From a checkpoint of a small transformer trained on Wikipedia: vocabulary 5033, a variant of SOAP for these matrices.
Each number is 200 + 40 x the weight over the matrix's rms, rounded and kept within 0 to 999. Layers, rows and columns count from 0.

# layer 2 MLP up, 320x160, rms 0.0727, rows 300-319, columns 0-79
262,176,131,191,133,179,162,172,138,155,154,177,154,237,185,215,171,125,246,182,293,230,188,120,217,250,197,174,215,232,170,211,280,218,185,150,190,134,171,211,157,286,211,214,141,114,223,175,184,207,217,136,203,164,209,239,222,189,172,331,195,245,177,272,197,208,107,232,212,175,231,108,207,232,197,197,191,278,212,216
200,212,204,211,188,274,178,222,188,247,104,250,133,263,174,295,262,251,116,242,210,201,157,209,177,243,234,170,278,255,273,209,241,248,171,222,215,233,177,206,153,214,212,167,161,163,210,169,225,176,205,161,236,192,185,195,212,182,176,238,237,159,310,245,190,315,218,211,195,163,176,243,250,193,224,178,217,131,233,171
139,203,167,208,234,243,181,168,276,164,145,228,189,273,221,184,230,181,187,188,198,115,179,301,204,161,170,160,221,181,210,209,240,246,248,222,184,168,170,165,243,206,191,231,105,224,179,264,144,181,211,161,158,231,125,146,212,180,244,177,156,174,218,269,208,184,225,190,216,157,109,253,224,204,173,194,219,203,235,218
218,210,194,195,209,174,281,149,197,190,138,156,167,157,189,185,168,171,149,262,164,155,168,232,237,244,211,265,224,213,196,125,180,223,146,207,214,173,163,202,143,177,162,159,122,185,244,233,181,255,199,116,208,209,164,175,139,212,140,145,205,250,186,161,240,189,203,259,171,235,193,197,186,242,243,262,276,204,160,219
225,122,228,145,212,226,122,241,258,233,238,256,270,154,247,134,261,131,235,189,228,182,184,177,198,156,188,185,333,172,193,167,141,186,106,211,220,206,147,169,250,282,232,184,205,198,232,177,255,204,142,274,211,161,241,200,115,206,142,217,228,192,149,201,159,223,216,206,183,193,218,219,198,153,223,176,232,208,199,259
278,128,194,198,184,228,186,156,255,212,214,185,225,289,231,203,143,198,177,168,156,230,227,216,147,214,200,81,189,246,238,166,195,197,206,158,196,167,147,195,261,162,85,238,155,153,207,253,231,216,146,213,122,331,183,230,200,222,267,254,177,159,166,153,203,147,205,162,143,221,151,147,152,195,221,267,192,160,248,145
201,305,183,191,218,259,185,194,169,193,203,220,188,167,163,211,201,225,180,215,206,225,242,202,156,203,194,166,242,161,262,211,319,145,272,197,208,276,183,203,263,224,183,185,197,202,158,183,187,202,181,190,223,214,205,269,191,249,191,222,149,249,147,191,203,213,210,180,222,163,201,163,173,204,180,209,219,209,195,172
187,235,232,232,232,223,151,250,196,312,235,189,164,199,191,213,189,213,206,175,147,221,246,239,169,167,200,157,162,217,205,179,245,161,254,178,122,173,188,208,187,153,228,192,262,176,286,150,200,262,166,242,205,153,211,152,204,217,144,163,245,263,257,261,234,218,191,245,217,150,245,197,145,191,197,244,174,221,115,185
152,278,236,176,169,287,213,179,241,161,246,240,117,269,221,230,283,201,216,163,136,239,229,169,204,166,161,230,208,140,257,293,254,155,110,124,150,188,192,275,120,160,251,171,214,245,207,189,206,136,132,210,217,184,283,186,109,188,176,196,176,203,194,237,251,235,188,198,204,196,244,52,224,106,173,191,173,250,99,235
242,237,165,193,143,255,222,251,235,228,188,208,150,132,228,226,230,149,174,267,220,181,291,160,195,257,207,233,133,224,198,212,213,194,156,128,224,312,204,181,169,210,195,171,181,251,183,160,258,164,234,163,263,231,175,181,258,217,174,211,226,164,205,212,195,134,231,221,241,183,220,252,220,259,186,238,201,174,152,180
131,256,234,223,214,176,199,247,228,187,184,199,225,215,203,240,198,224,235,154,202,158,227,254,134,211,122,229,162,132,199,202,225,179,278,243,124,239,187,191,241,158,255,283,225,181,195,193,198,188,194,222,220,220,210,257,300,199,188,251,163,195,225,197,196,227,202,201,236,173,180,219,260,168,168,147,189,277,205,150
208,130,179,141,243,209,176,156,192,120,208,200,134,208,228,131,182,204,137,196,243,259,177,126,272,140,135,203,219,168,138,188,156,206,157,220,158,249,224,228,177,226,250,162,261,197,261,218,158,148,224,145,208,257,219,218,210,203,224,266,240,177,146,150,144,306,237,152,208,165,220,132,221,143,192,194,228,196,254,160
142,133,158,114,240,205,194,213,144,215,236,250,185,129,204,264,210,134,170,185,189,173,189,170,242,225,254,178,142,216,185,242,246,115,202,229,251,218,190,237,230,133,136,207,187,226,210,195,185,215,219,187,190,172,217,190,235,276,310,194,238,86,92,136,167,213,243,161,196,239,193,224,229,136,213,259,167,219,162,161
124,212,282,226,203,210,197,161,202,258,257,175,247,235,216,227,163,232,140,212,198,257,197,213,203,220,215,196,177,223,218,187,206,161,200,214,101,228,178,204,193,207,184,172,191,200,190,206,227,149,225,201,201,234,121,217,176,163,153,195,207,162,160,154,140,246,231,197,223,201,162,210,231,168,196,193,212,212,238,201
228,221,201,180,189,227,195,227,182,207,212,144,149,284,123,174,231,222,184,224,173,261,95,186,259,150,210,175,136,190,202,195,220,167,227,240,212,248,256,265,182,235,147,225,197,247,180,248,220,255,185,269,155,218,274,198,191,196,190,279,202,173,173,185,256,179,223,159,206,209,221,207,244,130,213,60,181,274,170,188
237,177,167,212,252,303,227,210,136,242,173,204,242,193,201,181,163,189,149,249,177,204,236,177,197,146,230,234,183,183,164,255,219,182,181,111,231,231,165,216,220,174,238,169,180,171,227,236,163,169,184,177,222,146,228,167,220,184,152,188,202,228,233,276,261,207,207,177,231,212,158,202,183,197,210,234,167,188,127,253
232,208,191,215,256,185,179,211,159,164,227,212,227,184,236,278,208,210,264,238,184,180,169,232,212,267,163,266,140,152,221,202,232,216,218,159,202,138,107,213,127,141,186,184,163,140,196,94,177,187,166,252,183,204,195,226,158,293,241,147,262,216,242,155,245,210,185,235,248,196,247,253,169,141,187,225,220,134,164,185
208,189,250,169,198,247,219,151,189,128,222,136,204,181,141,227,227,255,202,164,141,175,173,176,276,265,165,199,206,155,206,176,216,237,231,239,163,196,196,277,183,146,177,167,143,180,223,167,235,251,252,174,226,243,112,248,198,265,266,221,201,201,107,176,209,194,155,198,174,163,176,211,184,182,153,175,191,128,157,213
168,139,236,205,145,221,185,298,217,182,168,201,179,178,225,179,226,206,257,231,190,180,211,189,246,245,174,199,164,190,231,241,209,158,227,230,194,169,232,243,196,250,201,204,183,209,153,199,155,173,227,170,184,221,187,218,192,146,174,173,174,211,182,195,181,185,225,216,204,177,158,189,245,169,278,206,230,207,228,157
206,177,152,185,226,219,185,180,136,214,193,224,253,181,164,228,269,167,221,241,205,180,190,200,224,235,254,229,154,149,147,220,218,248,206,182,210,206,232,164,217,258,81,195,209,187,181,198,195,115,208,211,227,204,167,213,204,204,156,172,244,210,221,207,220,209,187,214,132,189,145,148,174,248,164,164,225,207,190,249
# layer 2 MLP down (transposed), 320x160, rms 0.0661, rows 300-319, columns 0-79
177,202,255,236,229,187,169,197,203,209,210,195,196,157,192,254,218,239,206,237,174,267,152,184,178,95,212,185,157,148,255,183,151,219,187,189,196,239,239,254,167,187,244,227,213,197,148,158,163,135,209,232,253,252,198,159,203,168,230,162,180,118,180,105,210,149,268,184,151,161,160,221,204,223,158,167,190,144,227,169
180,173,191,222,195,213,236,238,278,244,134,238,182,139,176,238,233,284,138,201,202,188,199,203,259,193,115,264,172,186,183,153,172,252,141,199,196,287,166,144,129,241,116,148,225,226,214,182,244,209,171,187,148,298,155,204,223,226,151,158,143,172,231,218,143,170,268,125,179,164,207,164,252,191,252,207,235,259,241,183
204,191,234,183,163,212,199,186,118,271,179,222,170,214,231,205,204,244,206,210,182,240,165,234,233,237,187,153,207,183,191,176,143,175,148,165,174,107,177,185,166,241,127,240,190,158,175,165,244,193,211,210,169,219,233,220,188,197,199,224,178,184,150,229,161,204,157,151,169,250,186,197,186,246,272,197,191,166,224,147
182,224,175,227,145,240,188,264,159,164,239,203,173,222,190,230,250,149,212,202,240,138,285,200,187,188,238,272,192,228,204,250,161,230,225,183,169,177,197,182,154,172,209,170,275,193,256,272,186,184,216,155,173,169,194,146,256,188,244,258,207,201,138,244,220,234,199,207,172,214,130,174,71,225,202,198,303,238,219,124
105,237,274,143,227,201,234,231,152,213,121,210,178,231,167,238,131,254,210,259,191,265,99,233,217,199,211,176,222,170,191,174,246,226,224,151,244,238,187,175,214,193,128,218,183,201,224,222,225,220,218,212,197,257,231,146,136,159,221,289,209,169,176,255,270,165,177,223,276,186,183,283,172,182,186,251,181,220,207,209
180,238,179,253,274,192,262,197,241,180,204,160,225,221,169,171,174,198,248,224,177,163,257,181,192,167,136,194,149,183,191,255,215,274,192,211,210,285,224,193,265,174,141,167,164,198,195,231,169,263,111,248,190,291,224,172,201,256,155,234,233,337,196,168,214,286,215,204,167,251,200,166,213,168,237,183,121,179,189,211
182,220,233,226,234,278,188,196,156,190,150,200,184,218,222,207,165,171,225,191,196,240,173,152,155,179,233,155,213,221,235,201,258,185,186,268,227,207,206,201,211,226,215,197,184,262,154,196,222,220,255,164,295,198,242,216,242,246,164,203,156,238,167,203,219,209,174,247,187,182,192,185,187,217,170,228,225,254,170,152
158,224,61,229,201,182,198,159,200,218,211,180,156,162,151,166,160,205,222,196,137,307,268,253,226,248,205,234,227,258,191,237,186,134,201,251,197,168,210,188,194,151,165,213,277,198,206,143,227,174,106,159,157,241,189,145,248,202,168,238,220,181,189,291,207,197,196,261,229,217,222,228,233,238,187,149,194,211,153,214
184,207,150,252,194,270,199,180,220,234,195,120,132,234,279,216,262,145,230,112,156,218,171,136,227,150,226,218,186,161,211,269,317,206,106,150,167,228,227,195,199,169,152,199,226,256,215,236,197,157,146,182,207,166,189,181,202,165,220,217,247,200,197,234,265,188,213,181,176,177,210,181,175,203,229,156,199,249,160,150
205,186,134,170,249,163,225,116,160,191,160,255,216,267,187,140,216,230,150,134,218,101,161,253,212,203,140,282,176,172,151,219,240,254,210,218,153,145,171,140,212,119,210,172,225,219,186,154,183,172,193,199,149,167,211,235,211,234,180,140,144,261,224,190,162,174,93,185,230,157,192,157,216,193,184,228,166,225,192,202
105,208,152,173,153,216,170,225,208,301,174,228,186,105,198,217,202,222,235,166,191,185,142,277,219,157,161,149,147,204,194,246,218,223,211,158,235,201,260,272,264,211,279,199,193,248,160,225,179,192,222,176,216,206,206,215,194,248,199,146,174,273,273,229,216,129,146,170,208,90,170,214,218,240,179,201,108,219,265,268
210,234,239,186,213,227,177,158,160,216,209,250,203,187,187,117,174,233,212,252,223,163,210,166,233,193,274,304,253,177,172,193,200,306,218,183,213,255,307,199,251,177,172,230,173,193,164,160,240,233,212,177,200,199,211,311,150,254,204,206,209,205,219,157,275,108,277,209,234,180,197,185,158,73,206,229,175,269,111,248
257,272,189,180,209,170,162,222,257,208,164,139,131,255,199,163,225,256,180,221,270,258,226,209,241,122,177,165,232,204,185,161,175,267,187,190,185,222,187,209,163,227,216,117,183,153,197,204,162,195,193,218,214,135,186,195,148,132,168,137,168,211,285,209,195,134,155,252,207,147,275,232,198,216,198,159,192,215,192,200
194,229,252,226,210,216,238,223,216,203,202,153,229,229,213,220,142,182,220,260,158,216,179,238,234,156,239,162,217,114,228,219,274,175,157,233,194,176,257,160,193,201,176,186,208,205,204,204,260,207,269,197,142,241,157,268,206,190,163,230,206,175,243,171,204,200,226,176,179,207,229,215,207,201,205,171,279,231,217,175
292,242,131,205,185,189,133,234,219,224,143,211,204,204,185,203,267,202,210,236,255,166,163,143,232,204,199,272,141,226,209,224,152,150,272,229,153,230,162,209,206,175,175,195,253,249,197,208,259,194,209,278,203,176,187,188,200,151,193,239,207,170,115,271,195,197,183,167,185,136,205,234,143,133,226,185,267,192,153,153
147,245,222,182,255,136,178,223,196,120,245,161,196,189,172,211,202,211,200,204,222,247,220,257,219,199,159,167,224,195,222,131,165,234,247,279,213,190,267,223,154,199,252,221,222,234,233,153,207,221,225,170,131,208,203,158,187,193,198,245,196,239,205,147,125,199,164,234,177,187,262,195,227,182,206,223,198,213,224,202
206,220,251,280,266,210,233,283,212,171,207,178,203,188,265,198,215,233,151,185,185,150,263,130,157,246,150,194,236,192,171,214,169,154,141,246,297,248,169,195,213,192,184,205,142,84,194,231,216,223,262,135,215,183,157,246,188,198,133,171,187,176,251,198,114,290,251,233,176,198,190,176,175,190,213,191,191,163,194,175
215,248,192,197,193,204,205,207,188,154,181,169,100,172,238,180,174,246,278,253,181,251,255,233,244,231,215,171,179,209,129,172,177,183,223,183,178,197,226,186,214,208,245,151,297,201,212,157,216,188,226,206,248,187,241,201,185,155,161,219,242,142,178,212,204,193,249,259,146,223,226,199,147,259,133,188,137,189,178,152
204,191,224,215,176,156,227,313,246,137,210,242,206,179,227,177,190,210,181,209,123,138,178,237,200,192,106,167,163,171,177,221,157,110,227,214,157,175,214,219,214,206,157,167,160,265,155,201,154,231,250,148,224,168,232,222,178,200,254,213,168,274,165,231,193,184,158,169,260,193,214,177,264,152,192,238,211,141,188,218
245,233,215,200,183,207,269,233,179,157,150,176,207,174,170,122,192,214,265,186,250,145,178,174,267,241,264,227,203,155,147,249,141,166,187,228,229,227,193,197,221,208,163,151,168,215,229,140,223,219,98,292,263,190,183,176,202,240,204,151,217,181,178,188,216,164,176,124,232,190,218,206,233,100,175,182,217,177,201,199
# layer 2 MLP gate, 320x160, rms 0.0728, rows 301-319, columns 0-79
237,197,265,194,228,66,165,141,238,146,256,150,219,137,157,120,153,202,245,239,213,244,218,175,237,195,169,228,196,181,116,194,185,211,157,173,204,178,195,169,224,189,192,278,235,207,183,191,176,233,149,260,101,204,187,198,135,218,216,149,212,280,89,149,216,124,179,255,240,157,260,148,167,224,264,241,177,258,139,234
219,203,234,192,200,157,243,241,148,233,255,202,250,151,195,244,179,201,206,186,162,289,212,127,235,271,212,200,163,199,146,224,192,173,146,185,208,225,192,253,152,213,231,160,327,212,230,142,225,226,173,209,226,153,315,240,183,196,159,223,200,275,190,162,159,175,154,160,160,233,283,146,155,181,234,216,166,197,150,193
186,234,138,187,256,240,275,222,132,192,231,206,241,190,216,283,321,150,114,217,207,98,220,271,252,209,227,252,232,262,206,137,214,199,129,175,150,129,189,225,223,208,169,156,179,244,162,226,212,232,134,161,242,170,190,266,124,151,219,235,158,237,185,146,242,184,218,211,221,179,174,179,210,242,164,250,234,219,257,142
244,201,163,209,219,116,186,180,161,200,205,136,195,181,211,221,198,232,175,235,158,195,243,154,168,210,168,189,167,252,240,188,227,172,267,209,182,157,217,242,199,151,235,273,203,257,143,204,82,119,188,159,209,244,179,246,294,219,231,164,176,227,194,144,182,211,226,196,168,242,218,209,248,244,258,212,276,182,183,119
215,283,174,214,183,260,178,242,220,221,143,231,207,210,179,264,203,186,181,211,133,132,267,210,178,213,151,255,271,232,206,193,130,242,157,191,156,253,179,209,271,212,245,273,278,129,258,194,176,206,96,262,238,148,181,142,245,161,202,266,262,252,198,178,269,279,308,114,219,234,305,164,203,181,128,217,171,204,223,222
234,243,191,214,206,213,223,226,217,150,193,199,175,134,209,235,232,206,180,195,167,223,250,193,157,225,210,194,227,178,215,177,265,159,205,220,210,271,184,134,246,185,185,171,217,235,167,195,195,254,169,161,215,202,170,246,182,240,183,182,208,180,146,209,241,180,206,200,202,166,173,187,179,181,203,253,173,178,181,199
217,207,169,234,182,242,158,237,232,243,237,185,180,204,153,229,174,228,164,205,138,241,297,196,185,176,226,183,182,227,238,153,229,186,247,233,175,172,229,166,165,191,203,172,253,166,299,203,166,233,200,190,160,198,234,147,205,219,143,215,208,232,232,311,183,191,206,220,227,153,249,258,173,196,216,237,132,240,134,236
116,331,174,171,178,214,218,218,291,155,208,206,225,192,216,244,209,189,212,183,167,177,189,222,229,225,185,240,225,128,287,283,219,192,205,172,132,198,214,172,207,181,277,209,191,168,208,203,176,186,164,216,182,167,289,187,114,222,182,208,197,175,279,175,210,287,160,227,211,219,189,118,227,113,224,213,167,202,148,218
164,199,228,206,254,172,109,186,212,230,255,192,205,121,223,172,179,270,215,238,212,266,207,125,214,111,243,227,221,227,206,196,228,157,226,274,271,120,270,208,196,240,215,240,185,225,196,279,228,269,117,227,169,146,245,170,166,240,203,162,192,227,155,201,193,215,175,178,173,293,193,199,215,178,199,115,142,202,187,211
282,210,183,218,146,214,211,227,206,194,179,194,132,262,194,212,209,228,198,191,157,92,226,183,226,177,281,216,283,204,279,246,204,183,145,132,225,212,202,145,199,176,138,231,212,168,178,231,217,225,212,250,154,254,233,140,123,288,241,179,221,168,116,191,243,254,206,173,214,272,194,136,146,170,202,195,188,151,157,143
162,159,191,206,203,181,232,177,251,152,218,123,177,181,180,82,167,262,216,241,132,255,222,159,262,157,177,198,226,203,198,192,200,185,195,201,203,214,249,269,213,285,219,201,219,236,201,198,199,216,150,183,213,191,183,234,169,154,187,248,189,192,188,176,202,193,179,154,180,197,274,113,258,190,197,176,269,223,146,309
265,194,262,268,207,209,178,176,210,182,199,198,203,214,192,192,183,241,212,237,153,271,164,139,200,246,230,204,207,249,236,191,134,189,228,249,193,239,185,150,219,179,204,227,223,283,197,191,203,206,163,212,240,292,193,232,219,230,88,197,228,217,228,148,165,169,235,186,188,249,166,263,244,221,218,174,181,208,229,168
155,183,128,215,180,195,132,224,180,155,96,237,210,203,208,160,303,198,184,215,228,170,170,192,203,188,182,228,146,224,210,213,198,190,207,164,195,127,211,218,214,212,196,233,165,148,189,168,139,248,216,177,214,196,221,202,237,188,203,190,179,231,126,244,244,224,174,148,194,159,215,189,202,249,164,191,218,259,195,176
204,190,186,222,242,175,155,136,144,244,197,203,286,159,144,238,158,166,236,202,288,120,256,232,183,277,94,194,259,226,128,141,242,193,254,246,195,218,94,233,179,199,190,163,286,141,196,139,217,180,224,213,258,149,149,223,186,175,222,185,230,201,215,227,111,241,191,167,142,232,229,174,147,212,207,250,214,168,211,139
158,241,230,219,143,121,108,158,201,176,211,167,194,144,172,199,188,210,214,173,220,223,154,228,204,277,192,190,226,150,202,152,142,234,247,283,205,141,240,198,201,243,229,195,165,206,177,162,201,193,251,198,220,235,132,212,235,223,227,208,173,226,188,120,76,256,195,168,143,215,202,214,222,177,243,223,250,240,253,196
215,216,232,160,231,202,109,208,185,242,277,204,191,171,237,202,221,207,202,206,167,233,185,144,280,155,231,220,183,188,215,138,211,170,129,210,272,253,184,224,211,165,217,182,166,228,204,217,291,83,207,210,216,222,200,199,147,199,233,278,204,175,178,234,162,215,279,197,175,276,314,149,248,201,210,210,177,220,282,227
206,168,265,177,272,248,183,159,182,139,232,151,256,171,94,266,209,249,196,160,163,138,142,196,297,248,152,187,195,169,196,198,253,249,233,259,152,191,188,306,179,166,156,186,130,172,209,170,216,211,241,197,175,251,108,261,144,253,270,207,167,202,122,199,210,190,137,177,206,136,193,182,195,167,148,203,201,157,188,185
202,194,168,194,243,155,216,100,169,257,192,226,214,174,185,207,189,198,135,97,246,234,176,262,137,177,271,203,187,225,182,193,207,236,178,159,243,216,165,202,209,117,245,180,237,202,222,213,254,205,170,234,200,192,213,171,209,211,218,203,245,185,221,218,228,241,172,193,216,219,206,232,220,201,202,172,181,194,173,248
197,237,276,192,190,220,212,247,216,185,172,159,153,206,228,191,174,254,214,161,213,161,208,206,206,154,183,206,221,227,192,191,145,168,185,230,208,176,195,202,190,194,262,178,178,208,214,215,255,298,148,227,172,135,199,242,174,209,218,200,175,215,189,196,231,161,182,160,279,239,235,195,260,108,196,223,213,140,286,204